{"d_model": 64, "n_head": 1, "n_kv_head": 1, "norm_eps": 1e-05, "parallel_block": true, "init_std_down": 0.00515, "optimizer": "muon_variant", "lr_mult_up": 1.34, "decay_shape": "linear", "batch_tokens": [16384, 32768, 65536, 131072], "doc_mask": true, "dataset": "wikipedia_en"}
Each number is 128 + 24 x the weight over its row's rms, rounded and kept within 0 to 255. Layers, rows and columns count from 0. Numbers have three digits each. The size before them is the row's rms in percent of the matrix's.

# layer 8 MLP up, 256x64, rms 0.318, rows 146-252, columns 0-63
084:153129137157175147144148083143079105164137134157087150118138113163127135133134091085093149127120153114175148097110121149156177102132097130118124153132094129136120118140170121142161130121110128
072:144132097083109132103159132139118144085127159072146115133163159118124163120108137094158176134127143150096144093141080153129141092100173097123091115113150114137153114130155132142137140139133132
101:120126120115123153142114077187101135162114123165146124121073119130091108127168100109165131143129156149144181167118128185128159122132118107166120122123131143105125107115125143103124099107127144
091:094147119098117132065130108130161164146140139151159126118165159121112137165132124135131103144083126125122137101122123107127080176125168177109124114166136118112158156127110120080097140118114129
090:142137142098142118091115121149144169119136121082103092145162136127141107169127156104091116145111157154052102131105188098143131124108130121105103161139145127107133103128125131120165107127128142
095:148114105090141155092134127133169114154141135123104129191081157137098124143129118090095158149139136147114145194133112105145145140152151144136070135094152108162123133144133140118132154117120131
098:087124131158121156116152127162109083136130132149107108107127111112125096116123099120170129154100156169130122118137126174147114075131105158132132155084170123126102169181136104100153119142126141
097:126164106135156117147164125118134111114130170137133155114098122141122141125104109117154099134208115164126157159082092104090118140140115127162119141108111070127134117140138110097123165096124121
102:099142155111149166088121133130137111114152109153166140128145118130116134151146102135146120121123104144131164148072097100099136091180089108116093141122113145139146120129140119196138076138141129
098:118116132098096151129174154111110120091118130114131125165126168130119111138119127156142159114105108132158109137130117142133100110071084175167099150096093085141122127108149161135096140136154094
093:098114133144126143097138120147114116108146138145099129148114121123157107139116072133133138176171135122191189079116116144112126105089126176131120128115142126128110174167132113159106116129112137
092:128154105087143099181119110124133093126058150145142165104098078147159134108141140109118113175133138125140158097131137134112136096143096137142115155159112119116151109089125124154134141098108115
108:171159139118127097150077133138132139133164127144183164122091149114129108080114125153165170115116116145129140111128156143114083158094132097103099131141095140132139088101123143158127141125153122
103:135165124139113149131163113154122124149147140120152097154146099088090089139119109176170117125107176124122139149174144129114153150117084161103151119089115092119103140101134137100167129110126131
098:120106129106124140147150147122122131095142148139183108144112129147163098146084125128146162074125131120135132144145141106155129141130129085136155137138052136124111105145109140058139151135152099
089:143134142096158134114135152087122125168139113088140112148134069110104136154119102127121083132138099121127110127105094154146127099173153153078144131129144123114109097124094128157141166156143175
093:132120074134142133109128107106139129137114102170106129167129113142140138093109110072104116132111144161143141130103104112137120095116143106147166163158081146097116145114094150137117148129175182
101:106116135143153143129152117115124122113114160126154094081139162117169147095123085145112127197081119139113118116157125131133115123130116105102115151143106091112132094178124122150133155173113165
099:116123134166095145162129083177106136149103117082092122133142109174107100139116154140128113158096115117109155177154120149111136145146082094107098115127137093150128131143137175134134135142140146
101:139122149131133094170140114128098106126132105105155123098127102106116143146149120108147162133136135126170160156106161141117099129113111114139085122156117099123053094156092173125089117128159124
103:171101156090149159125163148149088135129122123110142077097118163093161134093122107138148130113131137115098139170108127146100143120097099140108120112124078107156106132114158119100151121151155161
107:071122111108112146130097100153153160167138170132126131145132120110104116128077141122141092154156097113131117144123145167114134154104132099094109113178149099143119119158133181138117118129173129
100:111132149135115093126143133161134116143138152119191112125123175091129111066141121092158108104117153131166128164116140101135178172122142116126123132114147138121106096146111109085167136148142110
097:129106130172119114115160110146138117125156129138142186096136125154141079153118119094147088144128079137139126118079119142157122132140145131145093140173141132089121104137159131115073161131116099
096:148135112126120149154145143118118095105081171163177127122125103139111167150141109152120145148084162156112146127124114063145103119136105145103099144162143120103135130156112124115112125167128081
078:106160135141083115131093136098143117136149111112147137119105112094149148129128116128121102132118140146192145110104157074157150102063119138108148132170134129113096092127142118163140135160152155
099:143169137107112095113148129165120152121103144110122067126082144131125141124124162113102114128117093125163117150162101140137141085164108112114129150183166093097155118132123147124104162159123142
107:109117119166112135108157151179125125137087142109157121131148097107186109123134081085134122122080142140140152135135107121165131119122111141117156173151094130098101100132122139160103157119165112
101:120154123116107144144123094128150159140099114141159100161170143101123138132151149101146083152128143138164126149125090120141169101100134124149127141168083103144106153152135153102136101130094069
095:099172127152117135114149123155130101182158143117126097129098151107133138155131119096111146081142103124157101130107119175112158110158134104122089165136135086106094123101167160092119119127119125
113:160166111121152121131110164140125153132131140092171107127114119141140129166107144194117117091078108128155136097131127158083105161132138147153132146105155147116124078111136166138129092119112137
104:128153135169124127165143128111058168151093126113138134127105120120103116110153126142148112126086117123163141139088118190125097137146128138128098140140142159121105080120161159111152100129164125
099:119127116142088144118133116152091125105146172102137109084125145155153141088139135123141126118103133165178150110136120151089117115100166097133115120123128113131104125179085177157103104117159104
083:134105138065137125133096127108073134137129154129134136134136125133184126120085097133153126149118133164110112111131129098128099110181126071159119141156080113132163154159145148151117108124128125
098:113171093114121082122132157098141143125137132128165066130136118162135139119154098150157120109137106105120170146100112073091129111094159131152146146150133131112160162102131125166126142114107103
101:146181108160136125130167071156125159118133122082126120151139143146131150162142123125130114141125112163125112146120149151100144127098060159133146125115161138124103064142112091113144118122134108
088:096165088093102102137097105118145169153152123099120146141132097129082113163132117118088136099126123129136128156134127119106169162111137135130121203135135149130165153112142111127178136107128134
101:154124135112128110131168117142116112147136122130133150096102092106120168137148163150161113186093132137125111121097106162079138111144122129135119153144113137094143086180141090143070146127131138
103:113090113143154132138128104124120146149166139138121147128177096112144106144080123111113120113145088089070142148160159142124140142136123106134102119142093163134116124119137158102201127142136094
094:170151156109121133132142075126114160137136098169104141148146109101157118136163098178136112168159128109157160126105116113108133128097102140117141118171127106097138137120099176146116135107088116
102:136151112129133136115156176143090167160071181124139144146122088125128115088108120104133151153127118144135073145123128116145133155130136123134103110142097113083144112165151140077150115149111123
091:152142115115102171173090171131105134115155141117126104137121138121172095147138190144139078158103083117145096139137129149167124135099149111127111127162104138142100143128139148113145148109096117
091:118141106124120131136173130115103164135117163152099130109106102125114119196055088166122118137092120167110150153137127136093098139130157131107158127128139147133146128120125127099146166120112164
100:115140126140140085118079122140161136189133116158135125075120151140117138101124167137111107131121139146105145121098181127117099148124093183176098115140099126136130130108128175126138138107152125
098:125171126135135103117102127114101133143122074147181150141106106103133123142097096079152145143118087183111114127176103102089143115126130135123096122127141132124111122129158160174120116104139158
103:129124148066151115177117109137127109077110160140165155144077142126118093120171133167112118138130092154128164145119104137148123151119101110122131109107152104152113104130134145110155120180129135
086:104111150146117113098115100130101134165116152117122100129155095141119151126110122118092137149138112135089174101090159098120148100120166160144091126147112178186131170114115132132102135112116161
101:157145139108118155118163082152123112075156138118174139126148158121179133128113124082116129099114055160120109164146116101112114095128145118093119128149134115142138131115105160145104132127106135
099:098122122142163121141132080133096112128119103140151142177127061174177106114140117127138143102103140119122114119152117155145167146131107128154124168095124151136112151080093111124125129167143146
090:144104158100147121174120151099141160122134139092140093128108121107139118151109135156149141180080155157120126149109086085152113140124102122129144108188096132121128145094152115137148144100114159
109:130122094137124146145120096114128142116118144127134153146115119148137125095142131092089129213150125094108144154110101125127073122171115118139116151117106144129141125090131118124152180189106129
103:088124167116136126112166139136119156138165156096156122098183137155135117094101140133131174071138134107114118105110131128070100117105118108122120154149139139149122092113142130099135173143131109
104:122157100118097075146146104125141107112125150129169117134085145114129146187124128120123113118119144137143125144109142114114103141106085177123149151114105149128136048150087098115116137146139106
102:125169123143160127147152111089146082155153133160160150156160120131126109120128090113121122143154107110119118136106145123127074139108123115167135159135171101127143060101092122154154100137145125
092:114178106121130067117103126123125129127136108150136109157100134108156134158169125097111066126142108118122139128102129114134161155147146111106107114176145123102157137144105109138153199137107126
091:175121118139119138135122093130077124161096179157125104117155099128149108155095117138088154101130116142114178144165112137127126091133119108124098123134159110112183172119117135097121104115128125
101:129135165149174103143138172176108133122172152111117114163110119155158130102099112158114137124128097155117166126100086151089154130111128121143144131128152098090085120136130109115136127126074124
110:117121146158126155153107151115113154111163123129147130163139153131153078111138094103077095127120145087153110140081125139101126161099102133167122150131108113132086145099145123080142153093126118
097:154116151113116149156128072165165125139129124165095109158128129116113124140184151103117147135124082126126123179112125107094171113099115108132119121111061149140130145126135123124113141163136094
105:139116155116089105133109107129144135119158140163117151103166132125141135125084130110149101179104163114143131112096173087153084123126079126148108090116091129140135157094111116122121128114175122
087:126146148117088114153128110129141134132113159126143123142128129175188113067128138116099114136090134113118085100143131142094138067124148143128146152176101128112156152128130110163176123110132135
099:164118081114159103123151129112126114120132147154143100132092126125162127114142157103131129099120055134145133123077108127130130125151141111113142216160138147107144125149155166114124128133119142
111:129122145151106121128167166107114125105100149121169139126095065098116130148123140121132087136104121152152122160159101173114128098167152119129068130119124094130140116142124138119111130185158131
092:154072148100117123132138137173165154139105129155155105123125117099119119104127186160084109134100152142115103151143128135117113113134176123115116117104138120127098097136123147158124070177136112
104:146125107111161098132128135120177166151126180136088111092149160151085110153097133134093141170134148116122123102112138126148084153106131145142109117138103136121109143127142170083162106125137095
107:136138102150092134139143090123126141125197141153108107158099083158121124159109132101159118137157109158115101130139165122091132156143122115075095121150128105148120132110121092123143187132132138
111:161131106120162140133148091139109135099128139133173102143156125115154144113103109130113149096132077156103118133154160148092140125087115161122094152178142122145098081138110139179133110103107130
100:130174109121146106095131143104160144115147143149137080162118123097137157150150135134135135087098116119117165132088118125105138131122155089132163126187107090121126107117087107113146178158135141
097:118117133085107072138120097135143157144149134108119134148111115153092131147135114104092140115139093153130164151105151127112162154139169157098107102132167140117131089099132160087162146129173132
093:133137142100164117110123159109142139132113120157128063094145181138153137115149111143108080111112097173120107110124139125142115183096153150140132141154140098102153117132123105106135168108151159
095:158137110162118099080155171116121116132110136142123142165126109113135086123098114099085129151145125154091128150088142127102121097128131165134097140173160161120074144151120151123102136143149156
104:166141102115084120129157109067104135129155134129154123149095176136132141112118101186108125131096139171107158121135112159149110100093148120096119100111153152128106111146140145147114112166128108
102:153109103148122108141162142072145166141155133148118163120148118131173076113146100096130154142147113111168168108125115125110134133119092117133083124101139111129129158116127149135085141114185117
098:149121145126096130144155128129127108158094127095147094156141163122127113097150103130133157121133155172128140128112130122099147135093135200105108150162133111073159129125117139179092148148124095
109:116134100103135108131138112101114126176174133154114146119109124121137141126131111210096130130107103096121104111135127082131156167112120113144129144146159186109100150138111146117157097129161104
101:152143169080143109110131131089107150119119124149148148107130110105194116142110145178124128113126127146114126131143100151128103144127163144120127126196118118129148133112134132129048154150116143
096:080136165107126135173105102125143112140173154078131110126142121133100142127123099114122126126130155137081173109124116133116127088081162143117100150146155159133110154089144126091107118169120140
109:111153108109088145145093128148130106168108112164122145140114149121099081138127138127090144182134108151146130134082117143125110120082092172098113131130113101167107143165173158128130119127143132
109:090108144137129074106151168147090091110166145142124131102105103142166135122100140117093144106141150138139111149137109145091151134160110137187094158146140096098150163135114126115112103118144138
095:143167113159134156093160136149109113099125153124106144120118124137188128135149109133144171122092114115170177142126106107132133105157145115128119106122124097116139084126063176131131166119119124
117:101117138159149133156121114162113154115134137107174167155187130154155098120119110119109081154123098161156146136108145163082124154111124112139136136131156128100120096074130118094121114098130130
095:147104101122159092092139145123149128138145176106173122163173115129135147108105112114143171122123103132102132122117129127079076098111176133122128170142149155143108102129082132151112111111134122
084:108083166105161132096119152130094124080139129097140040129140137152122120125109168103094121145110142122135124118137165128139134117122165139137103159163166125132130111121121182114145121123132120
100:134138098084172162121191116152151090152103149125108123114132162134125147101150140130101121176138132131118112129107123164099122143111109110106125131175110117148133131160133101070119174116149132
104:131116154114110176142119077130141156152147143115162121121142084162101118147148158134144097152136061155133117109110142134131121061141145170096144132135106116108150101126138111143119102123123097
098:087085166102105120162119113100130148146170117154131142103131111084127147160128130167125111153090088116126146142100130141116122103161189147114103121131146148129148094105125132085097116113133152
103:111109135101092145158141092174144101099128148136105129116120118162125140121095158119126146161103190148146168122102134140190084149110160127159104147107123133120140123128111118095127084122121127
101:119121151126133130101113157114110100169130152113186132124130110107154175112138097105147148104076158141147114134080163126119106098136100143136137168109076124148137080116115138138139157142155136
108:134095138099153099075164156138134090158165100118136132115111121124166141186120084123099139108120153135109133133103125135087158084161109130136097158150108121099112105134110151110114130157108129
105:111151138098147108130191090103135121192146148130116126116141131146098125111125079127181142091124096122142120145138122119128124148136161124135143117130146153099095135136144122101164073131172109
107:144134152124122139175093125152110124111162138136188090113159115153117161101151106066123086100135115172144123126130148135110131111112145128130103148111117080111131103156140080111153126129109134
091:133095137135131100126151106142114153135105130111169161102126132164157102116103134125126120107110138106135111132109187180108143105088164142149104101159092122163123155108141095106080146151154115
094:132076150129089139126124101143129143091148131141127114105175082150145101100071152179109145171107112129116147116125172091127130129120150150115095086143127137137168120143136156120121147113135138
095:120129121116131166121132145146121137126077185123103114118151167108164133115136148111104110160106102153170115128133138124087107120119092102149108127132157109139149130178124163114097176185125133
099:098190136120151107143138141126115122121123116117102091116065100139129139178147158129106109115076144157111110110130154120126084110140112153148123157146116135108164091134148146137144135131180153
094:104134131164152101128095125127128116117166074137105099178126093147165122164160138107120087137111121139176138101123139120119134088117135108130106174111177114112119131136108134133171098125131162
098:148089134119115121146080117150128138158106119140116113093154085128129081155102159125119115149086094103134110132123155100151166110158159119098098158112103134098120116136130165164112152109167148
113:127165111109142124129102128151118135137148138121134152192108109165144086161102124121121140097115087108082165145097142121132104107110138089112139144142122166164091142096140121156131128076133105
103:096160169111145155139104132091112082149125134172159157121132147134130122124126071108111141116123136115150118134106128115133116117090154143168128129110127104109160137068129157121084182137139100
100:149138161165117119136146072086134119120147127130106092154143104132098124152110145124139134109138145105107166150126129152116156077144127156099101135139080131155108088076123150106162141139164141
083:098131144121111152166166152141146148139149136105155110054104136148114093121144140146140096131125142142139125134107171145095157135112127090125099086152140120144078096137139102120157132156087125
102:074151148155116087117171111159133115149139169110118131101122091141128150148093086173113096127138140139132110118122125108152116135093108169169142128136152142128129134119118140136185104141167100
093:151140123115149154103140098135097128070147136112092118182084134143147108137101092119117108120102114145110136133137158153156140133144131121121145104183143122131171133140080103099138142154139180
041:129126119121128097107180057127134130149171156112117133133115096155129085123120131100152128148125099139122136148098099116130125127123098162149073139149073112113126131141107132135113150149188133
096:135109173150149110125101143103178151122156127162138153095148126116145090130074118168109111111099090144130116111113148105134121158098119149121120126155146162117159176137075155124147119154127123
102:093143134127117135153166139138106117145090118129156081087138145096135133118117132079156106127115150141108140156165122164134163121108144157129120154151110145115103114203112103124112107124179130
112:086159091134133125135154123146112137141120118148061094178127143125158099135120066116110113128147122100127161096115103121114133129171116160123103138169129141126126133154107142142170138120170147
# layer 8 MLP down (transposed), 256x64, rms 0.254, rows 146-252, columns 0-63
074:104157143094096137092129131112150174113150128114142135144126078061131118105118170160119099118148129096120153164114090132114107157116110153114140142134175150113151141112130132135108124123165173
065:176148124133147120143131141119101165108180121153120095129165134114098117116143084171120121109108142122116102120144117122117130096141089132116075139130125130166102086157135161185159136117143105
094:189104119164129112125116108121157095093109102170149132156092156115122097110169149111100104134120150159071154134133155135147135128142122117125147088120108132122132156096105125130172097135159133
091:135141158175133075103118132100092119136115158108113181134169108123165124137131090131132094123151068115122138137150104112135128140118109112099136137128126138144133118140116144200093158100142136
093:139118134139153146132114152108127175141094115151094123091076115088152150135151121124123120100096123107153085111160148155157126130160115109152102128136174113136090137132166130130092146097085153
081:141135158147125092079098115141119164157125172102117131107118140143149135147122121147144129085126079125116168101182117169103101142100124091107140131151118171107112130153109155143134084124140125
081:149129168128121104099131122146114154135114121102182131110120155149127124133124119102072096132115072114113120125103140101144138148092176074144138131138127093126133118119188136160147140134146171
091:147093135109162150170119114104141144114115129121083149070102113159105122128108118139151118097164126139153156082119125098157122138159126072162163129116156145118138133100143158114116126102164109
123:112126142096127134136100134149127104153129097114144144138143100096116108103142147165148180100121145132120114113092091141158111122169167131111135122177140154098202124146104136114117125084148108
101:127139180083118136097111170146102158094127148163119135133079132121121169134146104145188166113122132115149105125149081122119130133126141146160106109068126109121109163119140145115107132131109134
083:163152123109127114137112104093144135154153105119139130116111139101123144128135180137110104096070143131112097186132171123133128152129121078163102146162129124116127123072114123122118162150167115
088:139113161168136093118107115129156163127102098119119133105119097103062121111109133141109095120162075127104150127166141132140103139119137180167127141114173123139098140133149137114156121111159154
102:179113089136154112153132125121133112169152116102163118120125080134136151143167155108152141165134116141176118072115149112123137139148102122124111121108104155111100072129093122155101138136159124
095:119088104163104111133104112125130092070100125154155142169118142066125160134141151137136161139135097116108158132118119151102156130105172111142124126119149129171145143076100147136106120150143139
094:133133158142137094163150131117149090178130074123096139147152124126142081127072152120123122159151135121098130112187115120126130091162158093116147130146120144118123161096141116083126129118137122
086:123125109153057139097136099142137114104128167144119154107101166112125124109106178159165131110125101134096145153162129122134147160106094138141150089119110107098109158120159142114104103133131165
091:156153084092128154149118129115140134104107126166117141113126164184137142120206134147091144113161116099127142131142122121119128133078064143128128116154133124126121154133138097113096134114103113
107:162084149170133109136122098110157120134103110148090147129089132125109161157114129144106120148138146136139162101137165132119106129139106081172156046143120116116155125167150118141124130114120124
088:100155112101123134130155177163086124128136102129141151115146127156134152105145083125135150139132106128124064088097092131130117167133146149107138169130086112147136116156098111117167156117155108
098:167115112142138162088188113149156124120184118149136127152130097126157105136092132120140134106129139110101092124132120156100128132103152122156145142148120128164183093131099106108111113088089137
119:100092157155089128118138157102174128129124120139115132109110115103129144113118104142166135121125124134170171152147119097156127137176095083128134148115076118076130139101128132108136183147144140
094:150119094123121094118097155119144116136106109142114122091167177133152139092125165149121116110152127115129096133127129108157110078092116182159149114099107156156163125103150104108169145157130134
097:123151110138094152134097144105131116128117100135129149113090097171122134134153112134125116164136100135073151104143134137139126138095112164123146087158078150135165156150172120174115119083104131
081:124138114140130135132117119103112138159087123097117117101090098122110131132147163173152172100147145142116129107145104087143121151128134127130148141089134062112144102102155176150169148146097158
104:132129133107086131143127092133185165095142104120119089101118101129132136175151116114130105119112123100169130176113159124166152135148084126078104125111149169133140144125127148154114114110115161
067:131131142121115128102150126154124110191094129114125140151128090107137167129140118093104185141174115096100151086172134161177104125184144129130141097119123115118115131133126135137096112117107122
103:080145100152125132160102112112097094145156102158111136141143130137084127135174129118119150167127152135139139139077150096142134103144090116122134104076118137168117173097130115165121117159131132
092:112127115122131109125107139171136152139139157091102118146133116135044150166114124119153161121114130121137156082189172149132119130094155127106122123144129116097139114137123155088117144158104108
094:159144119100122107117125149154144154137151140096107105082106101169114132155141119129118130141131127086127136103124126172079132132141137191128148146132114146110081119129140126106119138184077165
089:179145115156120094111109151119146162140120136090125131149101119138135105100131125123131179072115142172126116107115100127168154119128154088108159098148142131135131103116134119131146100069172132
108:149175130122143116133094149138126141121163140149127101108104104127151110150107160165146125153087080137141140129081103111128131127176123150181118100072122110105092133126103152110165130130132141
115:142129124116140070121123137121136143160118102112158123127101122126140146108176123189133159130138131099130089123091124165109102154158082157134123092159097160128112140111143090152090124139121159
106:119107140117137149120135133142125161117091123099120108117124137129132157125140151161099139093121153093136136152121149158172152134099095058211121090137135153110128128086112130132150126115142106
094:117083131127104129119092117129132135125101136128123141109156140127072067164162140153117148134115134155132122106112137106118175137126132153094134090082152162157149143133157156119150102095173147
098:138123114145138139126127124130089129136136131120074155129138125165152117094136159144100114054117138126158110114099089110115093167135145124144153155114134107172195105157152135141120119120116101
088:139127104173142160167104120143088128159119145112136130113113145143133124097131132096117119124062110163149159169073138111108102105112129108147133190144137105139128119153102127135137128093165133
083:153116146157108137124152162163155120069103124164109135064147125121150147110109147148138112126116139163133142116132144142132109061121103156135115106078140098131126131166110088132103147137144126
098:106137084159138133125085134109126140121122139140115113147114147148126105103141095081111147103163152150159101165127161091130168127109074139145096154136112103182143127144112160118163117124096128
095:107180102119117135113114149121071148169172145108144132135107091180126140114116063118123102138133083138132138151135145132152127127150100122141100133102124131144117127111168111099148135170100144
081:123141126140104143118102126097180103101135113180143142154082122117123104141130152123100113131142139130091091107156170163143131186138117127143090086113147125087164126106146107108117134145137155
086:145121137111154138138103144094106106133131073100138142152115132151121110167127102136108132165130137125145158085162165117137160086150147132156106082124175172130129094139105102128123172123117103
085:135137129140114131123146106131128143103114151177116116101121147132172098091122106128114125103135177098137110114130185124135136117120063062164125145126156135139109099109153148171105137124145146
091:115127150161097103097089154133121131094112084149138166171120133087138099134165160116133128139172167129122107118129101125124157167133072134077130101131113144123173122140136099132134122131148129
087:149145104119119157119145165112100147142112097134056122096161150117122140127169144136160162093133066129125155133135147127142137090135172124137113125123112137099080128093167130124134107139107115
102:121127112114150146118128143135125147139105128111099127136144123142116132122133071128069148142129156079172090146117181171135125141186166151131132152131135110115119093113149098126093111146089116
102:134141132102099124080134171077130156148126125143129113139122174136108150172109163082162129117119097122149138075138118169159183127126133135123146117133120092116105154132096121127138105109144154
090:150147134128111118155161113120144116115105144129139134142117117090089150172116108155166115101152078136175123123149064203123139107131097139135153102138130127118091128135098128121126155128128103
097:122123141154090111108128131126110143137106123152094125082069174127114117138126086108111130097125215119147135155144142129145163130128123119116138141130135137151139145081126103124087156164127147
098:104138150118165168121126157119118138130116118112120062134118133145125140110096128086099081119156179141147106176114095159144154115142087144143132132135114138123123116166112137174160096143120104
090:105146117176097110145148129149104141143116171139114134163094119149122105105154135134140077102111148116138147148129073080146133125090148125116164089107141125145119156137155124156151081113142154
110:107147147124141141140110165127111149105123132136124152132073126089151136178147128135122084120160144060136135136146107085116088141085169126103105128099173149134106160156143132122124141126127124
100:120122175119137136145165138123092151128127113111123155157114093167130140113126108111148108198166111146144116113160127078088106111134100139130136118139089188152109116120101121113115110107154118
105:189126114159165150129162159095120150151117097110118117102104112121133105088171127120112129183124116113129099112098127166122146133124182117119098099093164116133099130158134133145145127138159133
107:095151130146089124101170163109108115103118162121152115144163124136131093135101107131117143100116129173164122128091128107106130085141101174134124128150121116111160095147103162177109142172132131
081:175091123150127181128159129156120089132127149147134103114126113121113114118116092176164198115070111136102125148123132138153111084120112151138107118083117128137125116149130125154153114126147119
120:136099081117154112142123128103142124162141139109130158102131089140168171111118082153153164131143133134111098158098125126132148107132185141145139115103110148090152088122105116101125107177111145
108:135133098143131116151140131135123191108158192139164107132153140143158134112133098114147153162128135127117160121129104123149127127093115103173130108126147138099113093144111061094131124105101095
107:129129124143129092126129130093145111108086133085149138096137160120178167152081135127098122157145109143147139134127143147116072123113080155129133134168143170118090118113145165118124151102161116
096:139089124173123105178098110141116135156134105093161156144140135110086133132120120105137094110131112160149125154114103179125109131162098168096173110137125102127116165140128132116110095170125145
095:139170162103101136133145166143126111132120161103103128066167106140115161136080128096129129139124127122176158133168164101095087130116109110141138127111145121109088104162147146137102114115140136
098:176067126119096148136139119120179098200106119101178134098163110106120123122126132085137145109103140134096112127153180119127120125166125150109127123108134104120119133121154155142129122120126129
107:127103128119119126120148152156103066098112135111144156117170140107092138151161126134177121135165134125095154132159141097134126157128130160094103106138184118142093085104145130098124144125126096
122:130150143095128118118120148153130146130078129081151133099149182106151123126171162130119154140140136134135143144115129134095086094112081138111145135139097109168151146126147081171100119145100101
084:113170148128132146152106129150111132139106143115095101102124123139105114108124121119152148109118143127121110034168121132130136109128113130112161184190152158115166109103143119109130157122112136
098:092133104099119142106118154079089186130090119131135121108130147141091122151147158116111162157111177157171163138135129103121151165132126115089135145160104136130132114083121125134099122158129129
096:160082116106105125117143131170145120121114097144128164139105151087127100103128144147114113084138132135123091133111103173132125162109128161142180149149110112146118135130180113183150109102124101
129:089144121121103134092103159138137134116137127164096158155068135150115128135119171096117126145140154158107115122110088117141102175146130112128126123107086087115150170121153126130157128155107174
105:150095131146090158134131143148128146124100170107128113150164145125178106111099165150157127098153099098131124127110061105109109129136152147103154100113134127090125154155113131093144117149135170
098:106133131170090145111130145107136160114111155118123105080120131093133162141135171133123107110120136116129150073108116109148146091155081133111147145106148118099137169144149144159130183122148090
093:183128179158107102092176097110129084166144115117118161147117080129079109120169163130102155125127108106102143136149149157124171123159140117136135145122108112142107123124137117125121126115111141
089:118116146101118078104135069131149090088121125118130126150137129141104122129153097130103113119137148112119173140141121195119154171134119155148120123135098157152174146115096163125117082131135138
120:089091095117122118147158134171125122090133127074146140110161123154123141127122139138097138135133090107117138052134116115117141127119127163096120157151160150145142172111121158138111119183123131
101:120114119077129164073110170096138134166138120112160140115164130188126160173131104114112100104115154108152090137127149108108145112084109142119129140143138132116135108113144148128145147148084122
091:114121140159163121151084127109133073119138132131130127162112085138129146164129128157133117164126151152066155084126114106118153115101149119131145107106102145166092125144087155119175119148138116
104:146102128127133146126190125119120130157107137099101124125203141090104108123092132128126107150151147151144144134130142135138129134076148175141119120111096107126126104137180091105116135137100083
098:132136169168086122144146119177142117139164129115127079142094139135094114108153138108158092136080123133118147143140099104127150089101084120145119136110107156095107139146129113135163129122164167
105:160157124120126124106073124124125155130084125139112158106079106141133093139180157172143130092122087108144117141140121158099134130141100121136107110121095121180129182115131130148114147108109141
111:169119154118087122145124106108168107144129153149110140077147146081139137119129123121190149130100145141102111164131121118115076129086163151105168101125112113123144127093128125122154115140155159
090:146091171169128113136124107075126147141102161119128095116132118130111155114152178086101128097088149162140124110134135140118118113082131160135118142129116134103121144153157079166102137141154098
098:083088144150113142145154139132150141112153137132093138121140156080118144098104090115126138117098124114107085150178122160132131148129143157082127088127122164126094121127156094127117136159167165
135:091056153189131101144126139108116151111131112129119166134152158114125098113139134133137112178151123143136150112133109133104132116137120132156079112111165154128157137071147123104147109090130118
101:118112170160094141107102140113129109113106063152128137103115128117117118149147156106110070137144153160163113141129139148133171157118093138129113150125088135162142176104118115082128134148144138
091:121137150148123160124108123133143137152104140146125183163118123087075106173133129141147122091121114090117116147099127093169144137142135086148124116141084162121091136156139113140152075116133153
088:156168146151137136115089107095121128169154157161129105148126064126085148113184121158124133082107156124156156099147101140125120130108094134125143143087142080137119119127132125138137132129147116
113:142081115135091105110164132121151136110125131124128110128133123115119167144154130093165102191126108110140096125094121129145089085110160140128155118171098167110108120146149153095119139162109160
094:142135132114161126102119137158136094167051142121076155135149152148123112137144128145150155141144139174103122081110125158125098124113126155128136090130145132111119162112133155118088087147099118
099:082132105129129119136092141125121119136145128167122171083145122111151153119094121146126169195086108107167097128093162113095131110114105118087158174148145134155130117124139141134122135109142123
115:119136125166141139090128160155094119130195130086142154128107098127113100144136148127071125164104124151155177133088090133114096104101147132095144127143126106151126139131107118146108141141155149
114:143124194126119099179132112125126131081158101132108109112100107088132163102133150112150177139116101123133178098105123112097149109124111117105126158118128108140092153156129139147123117161161116
118:136116151148142115149151130119147111136135123121114133086102096151093116158115051132151075130119161141131107117125134156134127088163120123101188126140153113124161126164149116095117119174130121
111:100150089110096124114164119137100123101172124133133116158133142106167112153118152139155126155143134140107139086110118053132152140102155158132158132117159140106145124084120128184111105111123126
082:132108103130101153129109097107129106153138179152110137109158121097103146137090151124117143126126120081126135162130124097150098113179159126138150146093165132084150134119160168148135113115073139
095:147087133158125158097154158116093121160165120129156126131115133150114143130067101092154118121125127134131125120094119103114119082120090155130131137172143150138097137163184150146122117144138084
092:074114106107118096137129055130134103123111120172091130108141106128126122127141146143110133153160091165158176109152110158114143132103121137131137107123126142185125121122125103130138156139111181
114:111121116130102097134108118120135116098121133096145149143079125154137117108122109151095139129151083140126107101134147161142127126157124139148103092118144146103186182087110152133103170121168173
084:121109147106084112150150161098110140123165152128130145102115101113100174134085158125154149115148098110131168139182192123153132115122113125123146107133144133090147096139088150130100121120109130
105:173116168106149144072136144119108154124085136116153134120094119145131110120107115128130137148140120133124130095135151162150146128090118111123141083143193116134138147093182110092139092139137094
124:129116116170137113161092136135092140102108146100146152153136139134123088138112099104114112138129129160094181184132156123122126173109099085113163152144131106150156143122161120103119138088117104
108:154142126138126148141131133117144110132142153093159182134113134124134172098086160116082150147079111120100116138147081098145112117104118131124178150078101123163120129142119102162139155116121137
111:187116124157126159065120119122095123133106131104107133106162147147109127140115161124131116164133094142130096100117171150101186129131103120122131118104152169135127145144101101153118156143125086
075:144103148144136116110116160105085133108124134171130150167105125136129075121117130141120169108139138088084158141115123105164104157112110103137115119126162127193131131163136178121103149118120102
100:132110083124099121136141124101098147132149083118143148139143096136119120126111126170123179077135118133094134124133106137120093166158178093111142170100126118158162112124154131140100135153128175
084:115092131164092120147150127145151108165110088125118111122140108090109111113214158140115158112115134135149146128136148125100128151149145142122138123074115161116131125147133168079112113102147115
050:146133114146171117160081128143089096139102158125131128113140111079146097117131128180064136160106131159116118096137148130123107121077131137117144107143162164142143145137116164119142130131164112
088:119114082138105104118101172132120123114109130178157088160127139106152157117165106095143129108173106129128107136147170160143082144155111131148104126121137155136130126143124138102182090133105103
105:125137137146111140100137139159100160126179111106163134137136136159164107145095147135073105139140092175128117136128139076126149104107134153095136092120164135117133120094130135142071120103119160
146:102125130147087154142091127173098123145135075116175140146109095149149131097149102144109087126121098116136154157147091147150121091133113131101105138126117149129120160148148142137153090126159174